Weights of a small transformer language model.
Architecture: RMSNorm before each block, rotary positions, biases, untied embeddings, attention and MLP in parallel.
Training: a variant of Muon for these matrices, 455M tokens.
Each number is 200 + 20 x the weight over its row's rms, rounded and kept within 0 to 999. Layers, rows and columns count from 0. The size before them is the row's rms in percent of the matrix's.

# up: layer 11 MLP up, 1216x448, rms 0.0324, rows 398-432, columns 320-383
# down: layer 11 MLP down (transposed), 1216x448, rms 0.0334, rows 398-432, columns 320-383
# gate: layer 11 MLP gate, 1216x448, rms 0.0343, rows 399-433, columns 320-383
up398,103,206,218,218,215,211,182,203,211,212,210,192,190,174,186,195,231,241,244,182,179,182,184,184,223,207,191,215,192,189,203,192,188,218,214,201,200,218,221,214,200,200,219,209,221,243,186,187,248,187,209,180,212,201,171,208,181,203,162,188,186,162,179,255,198
down398,104,240,219,246,220,168,224,218,184,207,210,167,187,188,172,180,207,164,197,188,186,204,238,183,193,189,187,224,199,180,216,204,149,178,187,197,192,231,202,189,214,195,231,233,195,237,206,229,191,177,156,195,235,205,240,215,200,232,195,212,193,193,194,220,206
gate399,101,209,189,225,229,203,176,203,172,183,220,188,222,166,187,232,199,230,205,198,236,221,208,178,216,208,187,209,186,207,193,192,166,242,242,201,227,217,212,218,244,209,200,229,188,214,223,229,199,215,221,203,183,218,170,191,219,177,207,203,237,175,213,220,206
up399,101,214,191,238,195,174,232,212,213,224,187,237,209,200,173,211,204,182,217,219,217,216,193,186,179,185,175,188,207,217,217,180,243,185,210,199,196,204,161,199,172,167,202,196,214,208,188,197,210,213,191,197,140,194,232,196,229,180,218,196,182,207,192,215,206
down399,104,181,184,205,203,204,197,211,203,205,193,210,199,191,198,197,198,186,226,193,214,201,170,178,208,182,203,209,227,237,189,153,203,215,171,141,221,193,202,174,192,200,211,208,212,216,219,210,215,205,197,212,180,202,220,149,208,199,219,229,201,211,167,213,161
gate400,101,164,206,182,215,202,248,213,254,248,187,213,223,212,189,193,190,198,166,191,229,180,205,216,187,182,208,218,202,207,212,168,179,218,192,161,198,176,199,194,212,159,235,193,203,197,180,203,210,201,197,183,212,247,202,245,200,198,243,189,191,207,205,187,181
up400,096,195,239,188,230,188,177,248,220,250,178,174,186,184,220,207,181,185,208,182,191,181,218,218,183,197,200,189,185,209,191,198,182,200,191,199,199,210,175,179,202,201,194,210,221,168,182,210,173,185,174,176,189,191,206,189,206,212,197,244,168,192,235,201,240
down400,096,182,203,233,208,189,226,177,190,213,229,212,192,188,210,220,216,205,202,181,219,174,213,229,236,206,181,198,157,204,230,174,183,201,193,197,214,226,186,177,183,207,229,229,187,151,194,174,162,168,200,165,194,245,218,197,157,200,222,211,179,213,161,184,235
gate401,103,180,167,222,205,199,180,193,255,169,175,183,225,220,200,236,214,202,179,196,186,182,188,190,184,169,192,183,192,223,168,172,186,194,205,191,199,198,191,174,163,206,213,188,152,214,211,193,210,220,233,217,190,202,227,230,219,184,207,212,229,182,198,181,191
up401,102,197,220,191,177,193,210,229,195,163,212,225,188,176,229,214,167,192,214,200,201,200,170,225,216,200,203,210,199,223,183,202,191,233,188,225,233,179,158,232,203,166,193,176,185,212,201,179,237,219,187,185,216,197,232,207,178,184,195,201,192,164,209,205,214
down401,100,172,195,241,213,228,211,205,180,234,212,190,196,207,195,191,189,180,216,217,207,208,219,188,177,210,226,180,181,176,217,208,214,179,188,197,176,205,176,229,236,222,229,207,217,234,214,203,216,222,206,199,224,174,196,183,181,218,210,195,168,174,208,202,202
gate402,098,177,206,235,191,199,159,206,229,233,227,198,181,217,219,193,213,172,189,210,196,242,175,197,192,209,204,203,222,191,207,213,199,230,197,248,193,196,182,216,203,173,209,175,164,182,196,215,229,168,180,187,183,206,204,194,218,221,186,201,190,161,211,202,203
up402,099,220,192,189,197,189,237,207,210,140,170,220,245,212,219,193,206,169,200,201,214,217,220,212,197,196,180,190,190,200,187,197,229,178,194,204,196,184,225,183,203,168,242,214,168,217,182,170,200,228,172,223,195,201,199,199,225,197,174,199,192,192,216,190,198
down402,100,203,202,215,172,206,183,235,211,214,191,195,231,188,210,190,210,188,163,216,184,186,214,213,226,181,221,209,206,177,224,171,188,183,194,191,176,204,202,188,199,199,196,210,213,163,192,220,190,205,191,225,211,197,180,203,223,216,188,184,198,194,214,173,191
gate403,101,197,191,217,214,216,193,221,192,206,176,211,170,191,217,190,185,221,187,205,223,213,205,199,216,201,202,197,172,186,208,216,215,174,169,176,208,206,215,193,157,181,178,216,203,165,236,198,212,243,175,174,197,230,214,187,198,230,188,196,216,164,238,193,248
up403,103,204,227,202,210,196,202,185,192,221,233,209,187,230,218,241,203,221,224,197,186,175,204,227,208,214,201,212,223,201,210,188,163,153,185,194,183,169,197,214,197,215,191,189,176,214,230,165,190,205,188,198,191,161,176,222,203,193,213,213,188,213,238,170,162
down403,100,216,195,214,217,220,187,228,192,221,174,170,181,218,181,202,178,212,218,206,210,174,218,233,188,174,211,190,204,206,177,183,202,226,172,197,197,176,189,227,201,203,188,185,183,208,211,182,201,197,183,192,193,188,179,202,183,219,202,201,204,203,229,202,175
gate404,093,218,162,214,224,179,170,212,194,211,222,223,188,199,211,221,191,165,206,206,198,163,232,192,241,216,148,220,183,224,221,211,176,187,147,190,200,172,212,197,209,193,217,176,181,192,224,187,224,212,186,187,194,207,181,209,203,201,219,200,210,197,191,203,204
up404,089,239,184,223,204,209,160,206,212,186,227,186,204,176,201,184,241,178,199,159,201,207,184,211,192,187,210,188,184,220,196,188,201,175,211,173,175,179,195,205,194,185,182,194,197,214,170,200,205,143,215,188,184,179,218,191,200,186,199,215,191,204,183,193,207
down404,103,220,194,182,205,179,178,182,223,231,209,204,219,205,216,175,241,251,206,194,195,209,195,198,184,186,200,207,197,239,232,218,179,186,222,217,195,232,211,197,192,216,184,188,214,255,168,197,184,199,219,187,196,194,211,183,170,174,206,235,201,248,161,159,209
gate405,107,197,202,198,231,210,233,204,219,231,192,219,196,198,215,179,202,203,182,214,243,190,199,233,195,193,184,173,190,207,212,228,225,209,199,208,198,205,258,204,214,196,193,221,226,221,186,205,202,192,222,205,230,219,197,186,188,174,212,187,202,172,211,217,211
up405,104,175,191,202,195,225,192,164,206,219,191,234,187,246,176,193,159,216,216,191,228,197,227,250,233,209,184,223,196,212,197,199,169,146,203,235,228,162,170,170,174,178,222,203,208,198,177,192,183,187,204,187,216,230,159,184,171,184,183,214,189,202,203,188,185
down405,100,190,217,195,194,217,194,212,205,181,232,233,214,218,175,216,164,197,184,194,174,194,236,205,175,212,206,218,186,190,177,174,245,186,177,233,225,163,175,204,183,212,225,181,217,160,175,188,220,177,187,175,231,192,202,158,211,168,185,211,174,201,178,176,207
gate406,105,214,208,195,181,168,195,190,213,221,192,170,164,157,170,225,196,210,200,245,188,204,163,208,176,171,202,178,202,213,186,187,203,240,194,194,222,161,216,177,193,180,219,226,218,203,219,231,227,208,196,182,173,218,219,207,175,181,223,213,181,163,197,216,190
up406,099,179,163,195,190,204,201,173,210,214,196,234,227,182,208,187,189,216,173,192,231,179,230,178,173,212,212,203,184,212,220,178,202,214,177,167,201,202,202,183,203,222,206,178,201,222,194,185,194,213,214,214,179,199,212,194,237,198,205,238,177,193,196,233,208
down406,102,212,195,172,189,192,238,183,214,218,212,188,206,201,242,154,183,194,210,222,189,177,224,217,199,180,197,194,241,191,227,146,203,249,176,222,186,178,205,182,203,203,173,169,217,192,237,208,181,211,167,228,183,189,215,167,218,187,224,226,184,184,187,172,164
gate407,100,219,180,170,217,222,231,190,224,184,187,203,216,230,195,216,198,207,203,197,226,224,201,193,202,230,184,216,215,193,143,164,161,188,181,209,220,206,220,194,193,204,212,186,217,218,231,202,222,219,203,230,223,231,209,201,187,248,209,183,195,205,210,200,174
up407,106,200,197,216,201,201,198,197,214,183,220,198,211,192,212,204,214,165,192,198,214,196,231,169,199,207,175,205,199,230,203,231,220,222,223,182,172,144,172,202,204,199,174,223,229,184,184,189,201,185,170,237,209,202,190,203,219,165,189,173,169,179,178,222,199
down407,107,192,193,211,206,186,194,194,200,233,166,176,217,192,157,229,215,217,176,219,179,202,189,182,182,186,167,174,196,203,203,228,186,204,223,182,166,192,210,178,149,196,201,199,232,220,148,178,189,201,210,186,201,182,192,171,214,195,193,169,169,213,215,192,223
gate408,098,207,220,182,211,201,189,186,223,197,211,198,187,171,210,186,217,187,208,215,200,229,215,169,210,207,200,193,174,178,198,197,192,192,170,201,204,252,220,198,202,195,201,187,160,194,186,199,236,189,203,179,225,178,187,211,183,179,190,218,192,193,220,185,161
up408,097,177,191,206,178,212,187,190,179,180,211,198,175,172,215,170,192,181,245,205,249,184,201,169,183,164,176,196,190,220,167,164,214,172,212,222,189,202,212,241,189,201,189,150,192,182,197,207,174,212,221,198,219,224,170,180,215,191,180,200,209,187,207,188,195
down408,095,179,198,199,163,182,207,193,221,166,187,240,182,207,188,222,177,185,190,215,196,193,228,236,181,208,190,188,213,178,225,182,215,162,199,167,211,206,162,158,207,204,194,216,194,238,167,216,192,237,184,208,188,205,169,183,179,212,198,220,199,186,196,186,177
gate409,094,211,164,202,187,192,190,142,213,197,209,207,191,212,197,195,159,190,201,181,188,188,205,222,197,239,196,195,239,200,210,155,198,161,175,187,198,192,173,198,214,206,181,176,201,219,187,201,200,216,186,210,222,224,180,205,194,233,194,191,205,181,190,205,224
up409,091,237,176,219,202,163,181,181,155,223,177,209,183,227,185,205,192,201,227,234,172,200,202,258,180,196,187,201,212,202,152,178,211,197,178,219,213,224,188,213,187,224,222,201,195,224,203,211,181,198,207,194,223,215,189,184,222,217,216,234,155,198,204,225,205
down409,093,237,183,217,226,178,182,168,187,198,221,189,194,181,178,179,178,198,211,190,174,207,195,192,169,169,210,198,205,223,193,175,207,198,237,189,205,173,205,238,197,205,184,174,217,263,212,201,193,174,234,225,233,139,178,203,190,224,183,204,236,218,159,207,204
gate410,100,174,213,171,178,198,193,196,206,218,201,180,218,189,208,195,197,185,209,230,193,217,211,210,190,190,208,196,160,225,176,236,198,182,203,150,218,212,194,212,203,182,192,224,175,223,202,196,183,152,221,188,192,191,215,210,216,175,199,175,220,189,193,223,191
up410,099,215,207,218,221,208,178,193,183,205,194,176,219,227,200,254,242,201,201,231,231,189,216,198,206,210,174,234,214,170,219,188,199,164,207,226,179,200,211,199,238,215,163,207,213,239,201,202,215,223,207,209,187,210,176,179,192,205,207,186,211,206,204,212,194
down410,098,207,195,207,208,199,225,183,195,220,160,217,205,175,212,157,238,222,236,218,171,203,214,195,207,252,164,223,195,178,177,174,216,176,202,207,191,211,221,183,227,187,215,221,192,228,177,213,220,155,194,188,184,212,202,187,214,209,208,190,234,165,243,163,201
gate411,095,199,185,207,179,221,220,219,196,233,172,227,201,185,233,180,208,180,191,200,204,200,205,223,200,237,198,176,174,194,168,208,213,195,191,186,171,183,217,190,192,203,219,210,203,216,153,202,151,217,207,195,207,210,167,188,195,187,241,213,239,244,211,206,205
up411,100,214,226,233,169,171,204,152,190,186,168,199,223,191,185,235,213,203,188,182,187,187,190,238,208,187,173,206,189,171,189,149,203,187,180,206,230,204,167,201,213,163,218,193,220,180,195,182,205,199,183,192,206,264,159,201,178,221,193,227,203,234,203,186,198
down411,103,166,200,220,204,190,206,194,201,193,232,165,210,194,173,241,204,197,185,195,213,195,179,204,202,211,175,247,200,183,200,212,174,190,191,168,206,200,198,216,176,222,207,208,195,218,198,190,228,224,235,214,238,198,194,224,182,249,184,218,184,204,221,217,208
gate412,101,206,171,202,207,212,161,206,206,206,201,225,192,203,207,199,197,176,224,209,194,187,186,189,205,205,237,182,188,190,200,193,151,188,209,196,168,220,208,213,242,202,211,191,204,199,191,197,210,209,172,201,204,222,206,207,232,229,202,192,214,211,240,177,194
up412,100,226,209,193,187,211,205,169,154,202,138,190,215,167,173,179,175,196,177,215,191,175,180,192,209,203,185,176,195,180,216,227,205,195,227,225,234,219,182,205,187,206,164,210,185,210,217,219,201,161,175,216,201,192,198,190,230,176,206,184,209,191,200,227,200
down412,107,178,205,179,181,207,222,172,181,163,205,204,168,182,204,213,188,210,208,159,219,184,183,194,203,202,204,195,161,183,184,204,210,193,200,195,201,216,169,219,195,220,205,215,212,199,208,188,215,168,205,220,207,190,220,229,188,186,175,205,185,194,182,197,193
gate413,096,225,227,181,217,170,205,176,184,200,198,203,214,192,231,244,186,229,166,212,210,198,184,219,189,203,216,228,217,236,177,201,183,187,213,165,186,184,224,185,189,199,207,266,209,201,180,200,228,210,184,233,212,154,206,208,212,196,202,217,185,237,191,178,184
up413,097,214,196,207,192,166,200,233,235,206,183,211,169,156,194,199,184,162,200,197,199,197,212,209,249,162,207,215,180,217,182,172,227,162,191,175,196,177,213,197,175,216,211,194,186,182,210,212,203,208,178,214,215,209,191,206,197,208,196,217,198,186,230,179,198
down413,099,218,171,202,232,182,215,196,178,197,227,173,237,197,209,218,210,220,175,184,219,215,176,195,223,183,158,238,155,234,184,196,190,185,203,195,182,187,204,159,196,211,193,228,223,215,205,199,211,200,167,203,190,169,200,165,201,214,198,193,183,204,218,240,193
gate414,098,231,190,156,196,170,211,188,203,205,219,201,212,199,189,216,171,186,152,206,223,203,203,203,181,208,193,225,209,198,226,197,197,187,209,151,193,181,177,210,157,216,192,154,212,223,193,159,181,225,194,183,201,198,204,189,181,186,195,195,211,201,181,207,204
up414,102,177,188,193,194,187,193,216,234,201,224,164,187,143,197,198,184,203,212,197,169,214,195,190,189,225,199,204,197,185,184,202,252,193,151,178,167,250,213,198,251,183,227,177,234,230,191,244,226,218,184,171,184,159,213,183,203,227,231,176,226,185,253,210,204
down414,097,201,226,234,196,220,169,183,186,204,204,196,201,207,223,225,212,197,201,199,203,196,163,196,239,231,193,212,218,234,189,202,217,218,189,205,228,193,215,194,225,206,204,182,162,209,197,209,190,226,173,202,219,227,201,213,181,197,209,202,219,213,193,198,206
gate415,090,202,202,193,180,197,163,201,203,224,213,202,183,232,219,225,190,200,204,214,195,198,167,212,190,229,209,178,237,221,236,239,185,207,224,211,182,215,158,218,181,223,218,171,217,205,190,208,186,171,176,232,220,208,194,209,197,225,200,228,209,194,212,208,175
up415,094,211,201,172,189,188,201,182,200,210,198,185,169,198,159,235,143,217,201,204,209,222,191,172,230,228,223,215,214,204,201,188,184,228,222,234,169,217,152,176,203,184,192,178,233,208,225,205,175,197,170,209,242,214,169,202,195,223,226,220,215,219,200,230,193
down415,110,213,175,184,182,200,216,207,180,180,182,193,188,208,175,191,178,212,156,193,222,193,183,199,215,188,200,203,178,182,191,195,213,177,220,221,222,217,139,185,217,186,181,198,211,193,214,181,196,211,174,199,194,217,168,202,188,221,221,206,212,202,240,207,160
gate416,097,205,193,191,243,188,210,235,203,218,193,222,186,196,238,197,189,194,190,205,153,205,192,212,216,192,226,176,210,178,215,186,207,196,196,208,195,223,220,159,193,187,249,177,190,164,203,196,190,215,224,204,196,219,198,208,202,200,174,216,219,185,196,166,217
up416,101,169,217,181,173,151,182,177,213,183,190,217,227,203,176,182,162,181,180,180,187,138,202,211,204,200,226,199,193,206,219,198,157,216,191,176,184,203,191,167,211,155,183,188,180,188,218,191,208,172,204,182,171,226,215,178,192,209,203,200,176,202,203,180,204
down416,098,208,186,176,190,194,203,171,232,161,181,216,214,179,215,215,172,181,202,194,207,216,213,210,213,227,192,197,192,185,201,188,207,195,208,217,196,166,203,166,186,172,187,202,206,210,211,195,185,208,183,185,175,208,199,185,216,200,211,158,215,201,225,219,180
gate417,108,184,197,219,205,214,201,189,194,216,182,218,197,246,218,236,173,207,193,195,206,170,191,192,188,209,197,202,188,230,167,215,215,188,209,168,181,181,210,178,186,213,194,187,192,196,214,217,219,198,170,210,194,212,226,223,200,215,201,165,225,210,223,188,235
up417,099,210,206,222,189,204,167,220,190,218,232,193,209,183,185,194,209,178,256,191,236,237,222,193,200,205,214,221,196,231,224,197,186,230,181,194,216,195,205,215,236,220,222,203,222,214,225,205,202,245,235,201,204,195,180,194,201,223,224,177,196,218,175,248,194
down417,102,235,185,191,214,209,184,198,184,204,233,195,249,220,222,200,200,198,260,198,222,196,212,170,178,206,217,205,205,238,233,181,199,179,207,193,197,207,225,174,188,229,204,190,177,194,223,177,183,179,202,203,218,188,146,199,228,219,248,217,208,171,186,217,228
gate418,104,204,202,204,204,218,206,195,215,201,188,238,222,179,212,193,220,218,180,174,223,233,206,174,218,176,209,235,200,188,177,211,181,184,214,196,165,227,222,177,164,207,195,218,202,185,193,193,225,207,207,232,210,204,209,180,210,189,198,204,176,197,185,189,221
up418,104,222,199,179,242,197,193,168,215,202,202,208,193,192,167,189,185,224,199,195,206,191,202,211,207,194,224,211,207,194,207,202,170,149,200,182,188,201,191,248,182,193,222,236,216,207,184,195,178,204,198,207,230,192,212,180,202,172,219,226,168,174,196,224,254
down418,094,243,170,183,191,225,155,193,161,173,200,237,189,224,191,203,167,184,201,217,202,205,178,204,189,203,220,216,188,221,194,201,199,181,225,208,188,200,250,211,218,170,197,200,190,183,168,214,187,215,199,221,205,207,198,163,187,196,199,217,186,244,191,224,213
gate419,100,232,234,209,191,193,193,170,192,203,216,182,251,198,186,216,218,204,206,233,220,195,189,206,193,193,209,216,205,213,207,225,194,186,204,219,214,231,168,192,203,204,173,206,189,203,213,218,203,235,228,215,188,183,208,202,204,176,195,217,203,210,184,180,205
up419,096,191,254,225,177,227,202,210,192,205,189,166,221,232,230,215,179,195,213,185,185,203,195,194,234,203,176,217,228,213,197,218,175,213,205,192,203,207,177,205,182,173,185,209,237,222,212,254,208,199,194,183,165,191,189,230,198,215,204,200,180,193,216,197,178
down419,102,197,217,183,145,227,188,229,191,211,205,218,184,219,216,201,233,239,176,203,183,177,186,193,230,154,192,207,203,178,184,211,220,205,204,204,200,199,193,232,201,189,185,226,220,201,189,203,206,202,155,187,205,210,197,179,205,216,180,210,227,187,181,218,166
gate420,105,179,198,199,161,197,230,194,193,162,188,171,194,165,203,205,193,185,201,190,192,208,188,184,161,191,207,204,226,189,190,190,211,210,185,188,236,195,211,218,182,189,252,234,231,208,215,205,188,196,185,166,210,222,227,204,224,194,216,240,198,195,190,173,188
up420,107,210,186,169,232,189,204,183,232,203,206,193,150,196,215,180,196,214,190,194,237,230,201,204,192,190,196,184,202,186,194,212,243,184,224,197,242,212,208,232,199,183,224,225,150,172,225,195,181,180,171,198,213,211,200,174,222,205,190,151,208,182,220,163,204
down420,098,214,164,174,214,209,210,181,200,170,185,172,171,209,200,253,220,188,196,186,184,207,204,228,229,252,190,197,223,177,193,226,176,179,212,202,199,200,193,237,225,180,203,199,202,213,219,172,180,206,171,196,151,190,190,192,195,225,179,204,209,218,191,210,179
gate421,101,198,196,208,201,153,185,209,231,204,212,231,217,188,194,177,201,177,197,163,169,232,226,173,182,223,193,206,181,191,188,196,176,191,194,194,165,190,206,200,203,222,171,190,162,212,206,211,231,178,178,182,211,181,200,204,200,156,212,206,209,207,198,192,234
up421,098,205,189,184,226,217,199,235,238,191,251,210,210,179,225,204,230,174,199,166,193,194,185,218,209,211,203,216,215,189,182,211,179,204,204,183,214,194,163,204,206,188,208,203,190,216,202,197,231,220,183,182,181,227,220,201,207,177,184,182,191,188,178,175,182
down421,099,203,184,190,175,210,172,182,199,214,199,230,211,170,174,201,184,206,201,187,187,193,204,187,195,220,221,185,177,205,201,226,173,228,188,208,204,216,207,188,212,202,204,203,197,238,172,188,197,218,202,199,215,209,210,198,198,217,205,204,213,181,167,203,196
gate422,098,169,208,219,218,208,204,185,209,221,191,209,159,210,180,226,201,199,208,206,206,194,217,243,196,216,187,199,188,201,182,176,160,211,213,171,238,188,184,224,181,192,157,200,218,170,200,198,230,245,218,200,176,213,235,192,201,207,221,212,152,208,223,231,174
up422,102,199,188,233,165,194,217,167,183,217,193,184,161,189,149,239,190,227,213,214,227,193,210,200,201,196,213,216,200,189,201,194,207,170,192,240,180,227,201,196,214,221,215,167,197,205,174,212,208,211,196,214,227,181,227,233,249,209,185,183,190,204,186,163,212
down422,107,202,198,192,208,191,195,174,210,182,210,152,188,197,197,201,203,189,205,230,207,188,184,218,230,204,166,208,195,218,215,200,181,200,198,213,188,204,192,189,228,250,205,202,189,219,166,154,212,194,172,212,239,217,208,205,230,191,214,215,203,177,196,177,189
gate423,092,179,173,191,185,176,184,208,215,197,237,211,180,197,196,256,205,202,174,191,200,192,189,197,226,187,200,237,168,230,218,176,226,175,196,183,228,172,239,224,180,212,158,181,211,231,164,182,162,154,204,182,175,217,241,200,176,222,223,192,186,214,229,204,232
up423,090,186,194,211,193,214,175,197,200,222,242,196,220,210,198,204,200,205,195,237,223,214,215,208,217,174,191,216,205,212,176,163,192,199,240,203,216,168,248,219,199,204,184,178,224,196,232,186,173,197,177,195,185,192,203,203,177,214,190,207,195,220,181,194,217
down423,088,221,217,201,182,185,206,202,223,225,187,200,211,173,220,158,216,220,226,220,217,188,196,220,194,166,225,198,185,243,232,166,239,186,198,218,235,173,229,180,208,206,201,196,215,206,164,210,161,252,217,198,150,218,220,183,189,156,223,187,205,222,201,181,243
gate424,105,224,200,232,242,201,191,188,193,191,197,174,176,194,189,227,217,197,197,164,149,149,204,165,205,205,188,234,223,203,232,184,213,216,213,206,170,185,166,214,220,231,208,215,207,190,192,221,169,162,229,200,197,198,202,188,185,220,192,201,188,207,235,202,196
up424,099,214,199,218,200,186,200,196,208,207,176,198,213,189,202,191,213,206,216,165,214,234,221,220,219,179,193,207,173,194,230,212,168,242,237,159,191,183,223,187,185,227,190,229,207,190,188,209,212,204,198,207,173,218,192,212,211,197,167,225,184,206,204,233,209
down424,097,179,222,154,173,205,214,194,202,185,218,222,209,183,201,181,225,176,189,216,192,164,217,199,202,198,209,201,190,240,179,226,186,230,178,160,185,185,160,131,186,231,187,180,217,138,209,195,213,179,227,209,182,172,167,212,238,181,208,227,197,204,184,194,225
gate425,091,215,204,191,216,187,210,183,192,171,205,195,189,210,165,202,203,183,197,181,204,175,169,218,263,198,222,190,199,203,186,199,179,202,219,186,196,254,217,203,216,145,199,180,209,183,173,206,213,199,196,146,222,189,225,199,202,208,216,184,210,195,182,168,207
up425,092,217,171,216,219,198,206,215,185,197,218,194,170,202,231,222,217,183,197,229,194,208,182,189,227,181,182,201,208,201,226,222,233,219,192,202,190,174,185,220,193,187,197,207,229,199,233,192,226,207,171,171,172,196,216,220,188,209,234,189,188,171,188,219,224
down425,090,180,198,213,185,169,184,160,198,218,205,190,190,204,240,193,163,196,219,188,193,161,220,184,234,245,167,222,183,184,189,182,213,197,198,219,204,247,148,200,193,194,181,243,218,201,210,206,183,208,193,193,215,226,227,213,214,217,173,197,239,204,175,186,210
gate426,098,208,194,180,200,220,186,208,202,212,205,204,246,181,203,205,230,202,224,182,185,179,209,196,234,173,194,188,172,189,200,186,230,227,180,178,212,197,161,153,203,181,237,185,179,206,223,211,184,177,194,218,181,214,193,216,258,250,174,192,209,194,213,187,196
up426,100,232,189,218,179,199,221,228,182,187,207,199,193,226,188,219,214,210,197,231,191,184,190,182,168,216,164,197,230,166,196,197,169,184,185,201,174,205,238,211,192,198,183,212,153,174,192,210,185,185,203,227,221,177,203,184,232,186,188,219,170,205,207,209,223
down426,097,211,185,230,190,210,197,258,157,212,211,202,206,230,209,202,209,229,212,183,208,186,153,174,187,204,172,171,226,224,186,219,158,193,202,186,198,158,211,178,189,175,191,210,198,190,204,163,180,203,170,235,222,206,197,208,212,226,181,215,173,213,200,195,207
gate427,102,232,190,188,173,219,217,205,210,191,158,217,243,176,172,220,213,185,219,221,194,194,197,202,207,188,185,223,199,159,188,190,206,191,162,199,222,192,187,188,197,168,217,192,206,210,186,203,209,174,190,186,178,195,213,181,183,210,196,227,214,185,203,204,192
up427,104,193,222,199,177,191,188,209,217,220,201,184,216,205,209,212,190,170,224,201,226,198,208,212,225,222,181,243,220,158,215,210,244,190,179,222,198,182,187,175,210,204,191,162,208,221,214,190,185,216,208,206,209,180,212,202,201,209,226,167,174,160,168,195,216
down427,102,195,188,234,197,190,205,190,209,186,194,212,220,192,192,190,207,204,187,248,196,178,211,242,192,197,169,183,214,187,210,180,214,206,203,203,178,204,235,179,204,187,192,199,207,212,191,186,197,226,182,189,176,203,227,219,183,224,228,222,192,185,170,178,243
gate428,097,191,175,245,194,220,164,212,195,193,186,199,149,179,191,203,159,232,210,193,195,199,188,213,252,181,203,169,251,174,201,214,162,172,182,203,206,181,208,211,183,223,230,198,183,226,211,188,217,197,200,160,189,191,216,225,166,165,183,221,175,247,198,171,207
up428,103,203,191,172,225,209,168,249,243,190,210,182,206,154,210,174,208,215,209,183,202,195,224,200,204,243,194,213,236,208,215,203,195,192,234,230,178,222,211,193,210,193,172,168,204,223,198,236,213,221,203,185,184,176,190,200,180,191,192,198,191,229,187,223,173
down428,105,216,215,199,178,178,192,204,197,157,207,203,180,216,194,207,205,195,208,194,202,212,227,220,199,204,196,241,168,220,192,203,171,210,202,191,208,225,202,200,193,205,220,190,203,206,174,180,167,185,188,192,195,183,180,184,200,195,219,183,218,199,232,240,229
gate429,101,213,207,153,192,174,174,203,173,185,199,201,221,165,208,238,182,229,180,252,230,193,178,209,218,203,185,217,195,223,184,203,201,172,198,223,177,179,173,184,207,229,170,185,200,219,194,192,183,207,176,201,211,216,183,204,184,152,204,187,190,193,185,201,228
up429,102,218,231,176,233,215,179,209,189,219,198,187,146,173,197,234,182,189,245,194,215,238,165,218,186,186,201,209,225,199,228,215,167,172,191,220,210,175,239,170,181,210,236,211,174,196,257,207,194,187,220,224,230,213,204,219,225,207,196,187,195,185,204,221,209
down429,106,172,195,179,198,205,173,224,217,211,242,170,211,196,210,181,180,183,183,201,240,211,182,175,215,186,194,201,198,208,166,253,188,208,201,213,240,221,207,176,192,217,197,183,179,212,195,225,160,216,219,206,192,204,197,209,217,223,204,197,189,205,215,212,229
gate430,090,194,198,211,186,230,180,231,211,185,178,200,189,203,181,204,157,202,204,226,231,199,196,177,183,239,193,197,201,207,216,231,211,208,196,194,231,222,193,201,191,155,198,228,182,209,244,190,206,191,219,242,201,200,176,237,164,262,199,218,205,181,218,182,216
up430,094,172,178,202,230,216,159,153,204,221,190,226,199,188,208,195,194,195,196,222,213,224,216,225,191,225,190,172,166,242,170,183,201,188,199,190,210,238,201,232,252,239,214,228,201,211,203,175,194,225,161,195,201,220,174,198,215,222,169,184,162,169,204,193,197
down430,108,219,191,189,230,204,155,151,222,208,186,183,194,187,209,209,206,217,223,195,195,192,202,184,225,202,176,190,211,220,174,194,206,196,247,210,231,222,191,204,233,196,183,229,184,196,182,205,242,167,190,184,184,195,185,205,199,184,202,194,211,211,214,226,200
gate431,097,202,217,196,191,185,187,185,220,155,240,200,187,204,216,225,183,188,213,197,196,172,201,197,180,210,196,207,225,227,215,202,200,229,213,180,200,180,193,207,203,220,235,231,214,211,183,202,246,184,197,211,214,192,218,169,209,180,246,204,246,218,200,199,181
up431,104,232,158,170,194,189,193,237,223,184,174,187,195,257,190,196,199,198,179,204,235,204,169,188,239,183,173,176,206,182,190,198,209,204,205,190,177,185,207,195,216,203,224,195,221,203,219,205,219,184,224,189,210,177,254,190,171,164,205,214,201,205,200,180,198
down431,101,196,202,224,211,207,206,192,225,161,223,196,219,231,166,186,194,194,195,228,205,187,171,237,207,199,203,189,211,203,227,218,188,186,178,209,221,220,244,196,203,193,199,189,156,184,197,245,206,181,220,182,182,218,225,208,186,203,220,210,215,207,173,191,190
gate432,097,176,240,166,159,218,207,203,170,176,192,220,231,208,210,192,182,226,220,216,243,195,199,205,200,218,205,194,207,189,175,194,204,246,222,182,204,167,185,168,190,210,187,222,145,200,214,154,205,232,193,180,188,232,189,177,183,198,221,200,193,192,199,200,241
up432,099,180,209,196,206,182,183,197,195,185,180,227,243,187,198,171,184,194,194,197,221,209,202,219,200,202,180,228,196,167,225,204,182,189,230,235,247,207,207,192,203,182,244,150,201,214,199,195,205,230,142,190,184,192,213,212,188,172,213,184,214,209,155,186,184
down432,099,230,201,204,205,188,179,191,210,182,202,194,209,178,230,203,202,202,214,200,226,204,190,172,216,203,164,183,197,217,215,197,187,191,209,213,209,179,194,204,237,183,135,206,179,206,210,192,205,268,194,187,214,220,210,213,211,172,207,181,200,214,197,211,172
gate433,099,193,239,186,211,209,198,204,210,186,176,208,206,193,191,167,166,190,259,203,204,212,200,195,200,188,201,211,215,182,230,220,181,225,174,196,186,190,190,187,241,211,177,206,202,192,176,190,213,211,161,183,194,177,207,210,199,206,218,202,206,207,217,195,162